Part of a small language model's weights: vocabulary 3832.
Each number is 500 + 25 x the weight over its row's rms, rounded and kept within 0 to 999. Layers, rows and columns count from 0. Numbers have three digits each. The size before them is the row's rms in percent of the matrix's.

# layer 4 MLP down, 320x960, rms 0.0364, rows 246-319, columns 0-47
105:480521533498494515476498481498512514506493498507482508502474549499533468502555456497506506485531499478525490458494480492475446484518517473485507
098:513509490507557506469488536499485524499502521476461502490525490487513503540472462499500498485546516498532495553483511504520479517492485462484509
092:518482500491478503511537491485510539492508501488497484498511524529488522535493620515486482510486493513452511507506500496493506484517518496464534
095:506492447492529483511533482489522486494489477533504502505535495505548467477503453487521491470494498483482480502480497498508529480522525546504466
096:494496499504528519541488515507483526491496521512518494502488479502508497508514470502431503515518488490520505498519473510482542505462479439524536
096:506528456496523499470508553501502515498501494530515495506482528500509487509509494475486499491477510519543492497487510491531491499475513502505494
098:471476540494515530509493486526490514495496496471482496503459486507465509451576578510488514513488495501499494480515516502455505509479453499478500
092:480521466510570521565529489502493487497507495512503507513503533518495499482542518495447524501469487526474507511504478520490481498499521492492499
113:487522527513466475498470469503482511490511511493501491521479504517482551502479475536524502528508494501549545483530494500478519504503538529531513
107:510484442493450475491476523494516482506496462502532505510459485490482502500519473494521495475512488515499497450483516498512519499489459507509542
101:474507521500510512537495557474494449501490487496509510473476498493513457473489523501527502458523496499541469520485513507499490481500510472476472
098:496488475500535484491455495507508469502487515513491506486514503509524508499539524498502496511547517505455522495514492459527496518522513529467499
092:502488488511496473493429479490500497494504509487502498529483478473542500445490415516483502501489503475486499535509514504499518515529523539490488
100:486493484508475519494498441456504459501485477528519508512500506509495465473543426513526506467512503521492473574490508499497574493493486463506535
098:494511487505556468490482465517513509510496479526521510497483516490460484514453492509523492480496490501450484517482485512508469504510527448473514
096:532527496502477481506472509490507481499502497527506494508514467505556519479516458477474494522503503506480537473508477491513494514483540531493500
090:506489484487517467520522503514505515503488501540537508520514516504534507493518446525495513502535495533463502516500488488531493501471497504494493
095:494499464499442488448524522498514474499501496462477502510510423519532508399463531496469504498503507515468503479500497507485504508527483518504484
109:545527435503485501479467496525512511504504511490486489492503487497527527521512533524517493523471501508493529480523488494501523514553483543477494
094:520497472481460490516501490480476526513505496469497506471501494494496478528546528471502501484489489497539484531509480521465512494488503508518471
092:532494515507480513481498454502496544496500489524525502507528469486497486491473475491477504494483495507490506543503510524530543490469496507484509
102:529487461504557504487490414515508477507519501507506501487471533475500512560507562504472481515484507490519523505510486489509527514525532492481499
106:477472510503475532487512488484501502498496499492521495500519532512541504539519489504494499506516508502473493531515478489526486501449544479525503
101:490512505489509472499499525492504491506497468469479499479516503488504482503504446491509497486483498481496483495496508513527536486543464481498549
107:502537475503468491556525503511482490508514515519462498509522476450551532526458503502494484535520507521474529483521506503460514510473491550496492
090:507499532502521521542532523507510510508504522480473501480488513498506512474526535490532502503564510487475505557513481506497523495488552509559485
095:490514494510498490496492537489501538510503496491450511497486527496472482521487536494473499481509510499518482474500509494469489480475525538469515
099:538485479493575504570525481499527474494504517474483491519529489523489504484561459526494520507490511495527493501502490497506490511505464493466505
110:496539484510486457471508467497483501504511505491514497504467516487500520500496557517534509514539514524484507447505496489528501518549519458493538
096:510474545498506474448518395477497503493506489467488491481516543532496511500497519506501506484454488517456505487503485510529534508469551516528514
101:461484479507521489518481497514476445495496496505478484503492479485489509454535479487475499511524510512501509502500492511469515490502503549527495
095:529482460524524492508515458520498515506507518449512501504487510510488494474504527498442495517465500469461508472514484495427452522531530450454465
103:506489483494512542523480503491512480502492473492478501491510501477462468508551469498487478460524508502455478557487503549513543481474512492513506
092:486498478496557528552500565505511506491504511505502500495529517501439488517539477504532498482504506508480495490503483492497552528535531507408469
094:529498532506543516477506470493504508503492501519510500499499507491528503450518555507488500510486505477438523500507497498542541530533526470434484
091:478507520512562537524534529502527476490496492486533498493544473467501497445546411502485498508517511473533491493492493495519489512526531524474462
085:516468495487535533510471533500478542503500486499462504505535472508480498517494548501467488502541494529457500399509488504494543490504487500499524
095:531479499496484470541511489511507531494495497487540490497467511473518509482516491490518495503558512479491491462504514523481535493487476501520477
097:488462500501539489476506459485478526488508507517516499488496505501487521509515584514523523509523495490489521445484515517487515483477461479536502
095:522479461494505486497553412507498507498495500479514498515504477487540483552503481506473493495530496518533503466487497504452492497513527493479487
100:506511490504548501534514524522491504492511509526491507519490478507514496512542505485542512511500495512485506527491528474477459490523494536482476
097:500500496497464513487495555516500463491502481489541488504514528492476494539487530465518511509483497491515492531510500501517487496496445534483510
094:529510510489567450514508499485522489497502502487456503520521503482488492471486538495511504482523522521548494475502505489537519495526517514483492
108:527492534505509480517510478508478517501480502542531502487521511505541480483481512488502484491485497493469490490491522500529486496513545503558481
094:517518502507470500518475501525494467504490482528517509495488475497463472521491473484545511478501516493473481541478499492537493494495499474488544
096:521515530501479489495515464507478426498492511503497501493490498499495479450481532506495506483523499494482488512484500503504459480467497512543479
097:441503503497519484486481519484490500487498462481499492504499532467520497498533474509486502503467493465462504555506496472523508501514548503518508
081:551531546496509500499519465528496508501491510502513496471481492466489525491507543507554510501512507492513503563497488526491509518488445499469510
106:514469500507521515477492498514505527503489506492491505483469468521503485491483486502491468484510479528499494512489483502533500497457513489565522
093:496488501503483514497507475484490576508506505508489497504500539490484491480507540508458483491537497495510508512501496501480444514491505464577497
095:470484494500514495527519506477487492496502491491477492488521486493526493475478488496508495490536498510483483459510486495495491506463495497509518
103:531507487486512503513487535497502457500499487506494498499505522538450493504515445500526496473561480489476479512468514513510461482515511466505506
094:500462500510474499525450524508493497505492471465483514499505485458496490507509462480530527487534493479524482462485526487501522484509482496520572
098:517481476521488499527498498496510507500511522518490497515493482505548498453531444472494506514470503516573512459506496484526503491503522495510469
107:480474521503497456494520491482498499503513505501488491500475485473468494528535462510537492502538495514603510441511513504455498504506518509483505
109:494497432511496486502540488520498507499511526498496501502529467525524531460526519496516497522467508506540526419503495495454518530510445542485513
098:456512480498538533496540499463474492512492485483495516522470507482433481563499510497523492491488498503445492480491509514526460493510533514548508
108:527501492495415528520486484497499456497509493513518492510524500510488519540495516484500503513501498512490529463516492498486494506538523518475492
103:473511540505564486533508503483482458507491483525476502493515517486481501506518444482507506488501491486472496544486502508497510478515535466519464
094:468466471488489444467453483468471479510499495528527496509497483505515502563500491496495506501531493526485490410488504483525498489473521505475471
095:479547491498515485531490525510509561494496488497452499497520508493495488549455550503552503499499500506492502515495499510509546522562543508536483
088:497497480494427519478548488496504482501497527456536507506474469504492501508474492489555503498525510515506508555508513515508475491471503502461491
101:531536512493470445514512527489514465493501490504497500515497508477528501510516533516487508495477501506547505495491505492506464508513511497490505
079:501499490515409508541498505502478492496494511528520500490529487499468503501540514492490514486527518502483490496489487505476476503516492500481509
086:467493514497517507510556469489497543500492503531512494481562561479477489557519498504501521490517524503532494465501486517568508490496509493494489
104:484503495514500530462488518486530455497499480488547492503516535499545512526525484506525506524503508529503524504506476510491478505490430480495504
096:538476491498493509487490449478502491497498478456497508500511520517514470539498550466530502488481509515473478489474495507471519486558500503495499
102:475498499498562454514495484518507512502482495526499508516527519488515486500503512479571508477496499480531484559484486496461490497458496486463549
095:505490500502465530490512473475490543494499497507497494511499476504535507462475500511519505512485495482454524466517522484473495514516476536489477
105:520489511495528458484470525518501482501487508545497499495526507517500508508494518498486507499560502491503492459496505487530500497495525495514481
106:467495524492564501482491550511516552499499523532451491465508466491492493557493444515481488496502498490486506502507511498510511502515476505496517
102:474525517508424526469499489489484485493519523509512495507539491476543510471538534523550504514495502497499522491518515502477495498458514506504475
098:479464498495569517484520574481496540496507499527535495502538501508473508526528532532515496507471493496463513527497473489477486504496570469499479
097:517486457500523504515472449502522521503501528477492497498460549499489501527504561501515484479446500503542493529519440511488543495501537501501527